Each number is 128 + 24 x the weight over its row's rms, rounded and kept within 0 to 255. Layers, rows and columns count from 0. Numbers have three digits each. The size before them is the row's rms in percent of the matrix's.

# layer 4 MLP up, 320x128, rms 0.166, rows 229-319, columns 0-63
101:133105126099116155147103119125103113146163134147129146105136118158173143144135147162131119151113104101155074142176109143155167127095163109112147104124145088129122123150133127108138139119159106
110:126134119089152159138107110116160117119076150155128112130114139116124139152085144155145166148142129150139111117134146131131153128105140090085109151145160106138128159089108111104135142211167110
102:152167085103116142082177131138143085155094092101134132126084127118134141082140090123116167085151106145148137100129135097144126133135116100157157102117138123143162128121152150145101122132173111
108:148119119104145128123137162165134133086176113104127145089141102105161158110107136117116108114157127094136111132101118140104084119093099108078109133103088108164139155111083155180141098144153111
088:095132129094105113118108142149159101089111110096112140116131136116143155118125132120138110119106147143169111130143093144091145107133111095141146097133066149125081154156141112107163127139087099
090:113151119165113102113124130127123160112084149180155084135154129141099128144099153123123135105149118142144179153122139125134091170092115172107141158136126133123115137149086173138167136123093163
108:104110121148119165149133121167089084155149097131092084142153130158144075115142183099133129106131120093134140144099140151130109139146147151134112159125147123155111133106118113126141090126067116
098:118096102096088119126080141178116096163105136105106115104127144152115111142135192145131118129134097127083161157105117129149116135134138124084111139135143127171101125120085117160164179162167123
109:075134105117161116131121155133173137079127171094139148168119137136151156087117139108126136130129166128145139153129110101098172144102134128163114144140109152183142131127116133135122127101122161
086:091108125154073146089115098145162137122159138102097095142135156130139133107095134151160128088118099101109102122105131113135128133130102127119124157152190151135082136128153067143106135139148131
103:146129184079129158130107156122166126133101108142134100129137168194117109117114161080120112158174146154117126116155115112183116090084111119132143126113083112109106147155175130119114144139104104
098:111156120120132140104152109111112146174173118079155156100066146143172164148097124109103172140143085123140124158088144124125135124106140113075106116095134123173131088130116125147130083134137127
118:081111118115091107109165117145128138133110139166129123141125151126155120125140171125163073116105139157096153091089106163127119137148174135124129139164121123093132146118111102137170133132117119
095:132084144128125112127109127082156132148123071127124150123108133115188183143146088134157134126143144136182109115120147143105114139101152148140123121136130124101147110142140116143126163154121173
104:166128109123143164131143152127118159147106156146128131168157133132137102113140134148088145152116094108124123102117144101132139119167142099163131103119132109127128142172119155088146114130087124
094:146129124112093100104151103082119096079140116144147111138158150155144150135141126123182143153184164149132111137075136101122162112155179156116109095181130104145139112164138129150122109102091139
100:112127118112159122151111088104132141108146097132066108097199153122135100124117130168155133111105098139133103120097117173153135161128141118149142126153153141110114126109161112120131145138130158
106:116151139163145121160133126093126148133143087181193138149151136164165131136153130107127158151097112157138156100138112148117166144109156095104124122112087119124150130124134052121089136152136118
090:116121140111106142121110120157135103107083159107148140125086131120096106160106118131127154153141148097108106127157150128100092117128122160132123148150141131140061170145155141116125153150167105
101:104155160154140119085136114141139135120131119112131098150090090146121120162113169100113109133112112111104130140175119112096134142132096145111133071138123141158147156128142073153124145138118111
085:138164151126141142084085121167138159125091140154128110145110146159159138158103188128110145170157168191165158117100113138136190123098114075135143134139139110130122123118096112154143123144128085
105:139077142147144137120141122148078176122120110127118074145137065146140139087098144109122124112117114116109081120145118156101130135105105130126141172161133136112125162099124121128095153183133101
107:108133125108161131099095133143168134108143135115142123135103102127115097145133114130196090128142115139118123107089123102099090115114148120125116144159169135132139133135153101128106124092098163
105:105067113093119119147129115147132166127140165119072144131127109185161099138128157126123062137149128131157128089127131130078148126141068156123126129155070156128128143147136143136142148106074137
098:185150142112152133131130148119138147106155152101120123172107132128138163121098111110152144098114124145093125137157132134123166098114078155120172136120087099146118147144128135088103118086120134
106:106103132136096117144173119179112142130134107107110097109140102146063099086142159130118148120157167142114130126159152109104088151173111149117160131126088185166170130109117150136144126120143120
083:114122069088114124106108109130116125152141126119190170099116090107105094112134136096099133111147151118123133146122160085131155154100106091122125157117148114173116109164094106113080067106131110
106:125175167161131091134096109083139131144104077074125088094146134160119121164104154137137174105133097136155139121105158104155115083087132140148139132130116161126135103170117134125131088133142134
096:135078112129117118116124117155136098085132075154173125087147131118141120170135071169106126108148118148139098118110134159123168152101129080134127124127113147170179138130142129138126097144140119
105:123141094128136150113142103118079112164153109158120110098154111145164111126148142142143099079148138110135123172103139116120168134127100149149118135116108163124139152095127168145110101078096139
104:123162122132155129128125098141159160110121131104124131103123140106089101155107127157132152072161139172128119145091182091132132125135129155120173133114135115138125154134131155129193153139142171
093:116085133118135091133115133128145129130152082097129127108082107092117120098120074109120097083128147133140067129102133137108109120118094062174097110131117141125137171130152157078124153141130114
101:104116144118136140108119124148159132140164132154135161124141161116165146135120111134137164085162119165168151125102129128128085140140128116079144121165105084132133132171127129134086103097099107
088:104165093131121107122147132127143146139140137100151133145125121136122142099117156162137142137102091132123105105111122132167125175133099120157095143137135177114121167144164111124102109131093086
104:092103145090079161134121128134118174166155122120126120101139160090113105121111140097102132122123093153096115117159134135097122090104151127115117158143113129094157147111102121135115125115105129
077:190141154101116150152109183128179164124144135136093137131097153127155151159112121162154148161111140112138142140133114121141128109125131154109121146116081106162101149103119147139128165144120097
090:123136144116082161120186133129152124108121159128108103161133151114100093127134167128133128144099129162118177117107142124131123090138120173137095146104157110135145100117148114113164114119105134
104:137117133112082141137138130127107154120141122142111121122134102135105138092166125095143171188139103090190132157161141175118152126103114134083161161175148096157121124158126116144093132142112155
095:143130140134162107148129096099134110156130152104123088089100120161154136113095197088142131116150157119106119127170091087087180107126079106131119131121148113150108102090115140127166121129127129
102:156134148131128108146142138110145132114143118173146104114123194111118145145108113120144131128123171130152085155161130130124155099130128135158137111159131118095115122085141135106095132153093043
094:169139105096109126110120159154126156089105138141153167138127140142135124162134137084125092113143090137098127123114114119142107141125090150144162110120140118126126132133119100131139120118125130
103:132121118121121063160108159134121139133122137145122141128100152102165135134179132116111119138125088103109093159093170132114115146139091140116130178122088135123147150141149137101123098101147118
094:151151121144107118145140138128130136150099116197144131187119080119128149112118123090123190121156107118151127142109109142098169109100105153089117105099122116106121151130135119113085130115105097
091:121101118120152096114140082101119093122140110057142122123148124138142137117146138126109167102135110110165086132099151153159093119151141115130116065124168109108162107182103158141113101137143161
100:105137110106148113096166106129177148079110143129095100159147171119111129134161124131100107101101171131130120181163095109068099140112151117150105154130137149117117142108137133150113168149154143
096:140137155128135140153155108120132103104138144113092109131126172104117152133110145152133145112125141111151130176176122143114093107159174132103134169068143134135132146130145120131116105089109126
092:110116126126145143155156129087107132178169156132131184130134105079102154138149136106120140131173132134113160115122153101136166096097153149084128159168110106122120169124150130107104138127132114
088:171147099107170063144155152149115138124117108110121127127108147113127106126126133183142102166147115120159122102158064074135125122129124142171106116125131117150144177115161124121123158142088107
104:171139171131129120098114119147151144149123126160162112140133124172100098138128145136107158157079105106141134149161132148106120126090120112086120133130169133128124101156122134108107134105106155
115:155116130167143081136165114116151141120087138144143119146152088114099109141133155155092136129115179134092153126111120113101139110112107149140114079077169112128112105133125191119127114105114153
112:153099123130130125117130119175084101121097145091119146161138155133124104128161107121098157165147105113133134142090186129148138128148168120133108161107099130087109142138140099123146153160142131
089:105158148113148095135155177130179107101156089154170096127149134122113150132141154130137123110140160116126123162170109164147132122111100144112155087099131136162140084124130141065110131143120125
102:098130111173163121073164135139113080115142128119147132136125157108165123113112170104131111138116135142123139125123182197136118124117111148148137120133109138141123126159133104165138121117129119
107:124134170131138121119107121143118118135141097127120118079139081121093076129060189099144147137130114166156135102120140140124149114130147129106109097112157113104098112135103125113159105126127121
095:158113144124132158101110120143106113113140124151146131120123154184148080157146128116136143091115113076130129109145128138089126169126162097097114142148074183144133132145184071142134148137111119
105:143138111151127115096123139127113126137133094136138111145134111138142085119125141156123079138110071139165184127108139105101122156153127123123141107159107088120118088109157147091146091119124181
098:119126117131132133102117156140108147163144131141133130117131148115153152128139179129147130128121163140126148088119158123145121101129151107114101124146139144124143138147129089102084158126149079
099:096114159143150106125160112137134161139145134135081146142141128124097082133120135124119102101099122125159152091127099136175098079119145110124135108132088151169123152088100148123135102097113098
089:131105098182126140121166100126114090109090126100129102118149136160122154135104145100125167104058125139098161146085149118133145119125160082130146132159093094083172132135092117156132136151139100
097:158116158125105118137128087107127151137151130141135141185077127162171112171146135133165094109128106129168107147128138093143107155148120126127147127112156144131173096168184130157152129132117117
095:146152154124131138149164140093103129138140105060123151094122134161122167161155119142155090126139142139130107159137141131142098137124152168136128146081100131132144115116109160113135173125126130
099:111116118125146139108106117121128129151136136126132168094143116093126135093130146080152111121131146132104100132141076115155102134113108149128107148104122129111120090112111099152144139146184092
101:144141089097136091131149190145090129150123100119132105159117129140096111085100124131125112097094131148107111133091145137141146137131089164096107117093115108151130118131133120134131113102140180
096:132131137154101150145129118149148140104112107159109146165139130157085108142179139141106087110165145097099169136144155128095120139109082149126116152145118105177077134103169143104158127127178113
097:138156134109134120136144131171083126068107106156096151127140094119155101134145148096102107148128085102128150121144147135128110102114109167113126119097081153160146123149134128141135150144139113
092:097158112107146148092116136132121083159116119116130086131183120117125156158163103107158124132147136144134169156156111123177111122177089161147170090126160093139137167150122155132162184131129155
102:166188103146177128120173150117132106109143168116121146125120126121122106120129143140153150146155103131048124134139122132142160136117096139152148126162154112115104139156116117101151126092120142
098:110113116150140133121118150134164128124114158130101140089137102161091153104120129121134118117124138138108144144154089123175158131131097104135123110108131136048141156114111108110156151129154149
106:135116162167126134093141135101169140097116167116170089148097113092113136125122134139092165110110136130143126116111099163132129132072087123135098074144157111107096183136130124113092108137172119
100:136139100137111109127132104166107084141154141152116133097133111133095107125109152107130131128165147162104127136138147101083149093145104117147091113148151120155097130115125120126086146144099072
100:155191146133152103123122139125118104093075145119112112125125105162133128093149133165106130153128165100117165091125139104128124164093136119102118156108167133101160111099107082158110110118139119
095:156145134099197141108160163113092130131166098105121124129149122102126156142140110125117127127155146123114129165120149095112105134135146101075103138188155151135116137113146141094153098140097156
095:157099102133125138134104160111092099085114132159104198109109141115135134157081144128119181167136139104122111124111164145084130117153131160149090130147129136147122151165156118121154144126127136
108:144116184098115130118137182128126143144155085144166137148114154130132165176123131119127109149137128124135134155127095142168093145127142087152161095140094115117129123152183114141101087132110118
108:129180092094141089109095121134138131108138116151116133153126093148117127134168127113095119157128149128121136158174097064091139097165145112131114100133147104129147105127082143098125077142137086
105:096115141114138133130102143150162108145094090141142105152137153124151148162102134160131144121064106129149094091146126144118078150085117141123136117162114153165134159136127154119166126153166103
100:116102076145168106144124109145145113146109106141130146121101149114068117134180100153154113107063125131120126127110122128151113123151152137118122126094095124124108148144112152134091152132115121
094:125122133133136146159063153145160105122109116155096100132123177143154120151125118142126127156102095126122133141105167136132134119162134080123072132124106126143157132100099152127147139088128119
092:176155145137150130174108149118161124144097138137113130088151138087138115138121107157154145138105147169139110118120101112163091131139135147141153140194129093144134177132198147113144160149150127
108:153117184088188123102119117170130132144166105132110150104113171139164157184132098142169141081146148116076068121155137130124151156177100153148128121127093128153082122131154140111142122150144110
093:145148113111137137136085117120145108124158130115094146122137114141132108129144134168129103123090146121109140163129109142147166080110144108122130141140143143167127110138121199126163102154097149
094:140117135147125151073099159166141162136154117182160146132132115103164140197144145107109141133111113151111091140137144131117115137152086121064069124088143127089139127127068159145133102144137158
093:149073162126158111109152123137141115119104155150127158164103112163128143126150141125157100154115144108118133108150144135136156126119112151123105149145110163108118161133134136130103116184103139
104:085119127095158126097090114145130122119121146149148134128186119133122148119145159122142101085122087144140114113119144114114147116157144096160159107132125102132128152090083134129116097097143146
097:096108123114105123137104124147096105115112150124134132134181126157074106160162124128118142181169144157103126159101111104093088089114133121106112118110095138127135079138110119113165185091124106
106:121132177114111082096140127195149142111157129152144116134101148124136121129127146155160128138147123098106092109170127136108142103110163154131149167100110144177125103106092102118168142095154103
095:124124146104143149146111105183141129121112152144134133118084093090127150123142158161128121142166137123140130094115088077135134149122095154078105132188104093146125105121190136146118125122153112
100:092122116135160104097128129103061119117132098129179126118148116102155128133067120137137102117131105137105148161110163101095106083129146139139126111107143153133189148136124157123167152164157095
104:089126122187083135113109103163175136114135096135100110092123121094110090107124175171106110139095126137123163117113147105115168156132156111128152182120124107116152101120116142165176109107103156
089:147088115130154124089114119133094123114168110149173138118108123105095126112129158115131124135142142137128170122158122150178159155127128136120147121119151119138152130162169123145140155146144129
100:129156129091103131083131129099160113128119140060147132124138125111113183125123102120109102128103091151116144137162130140132112173114142150115108166167124151157083141130119118158120170129107171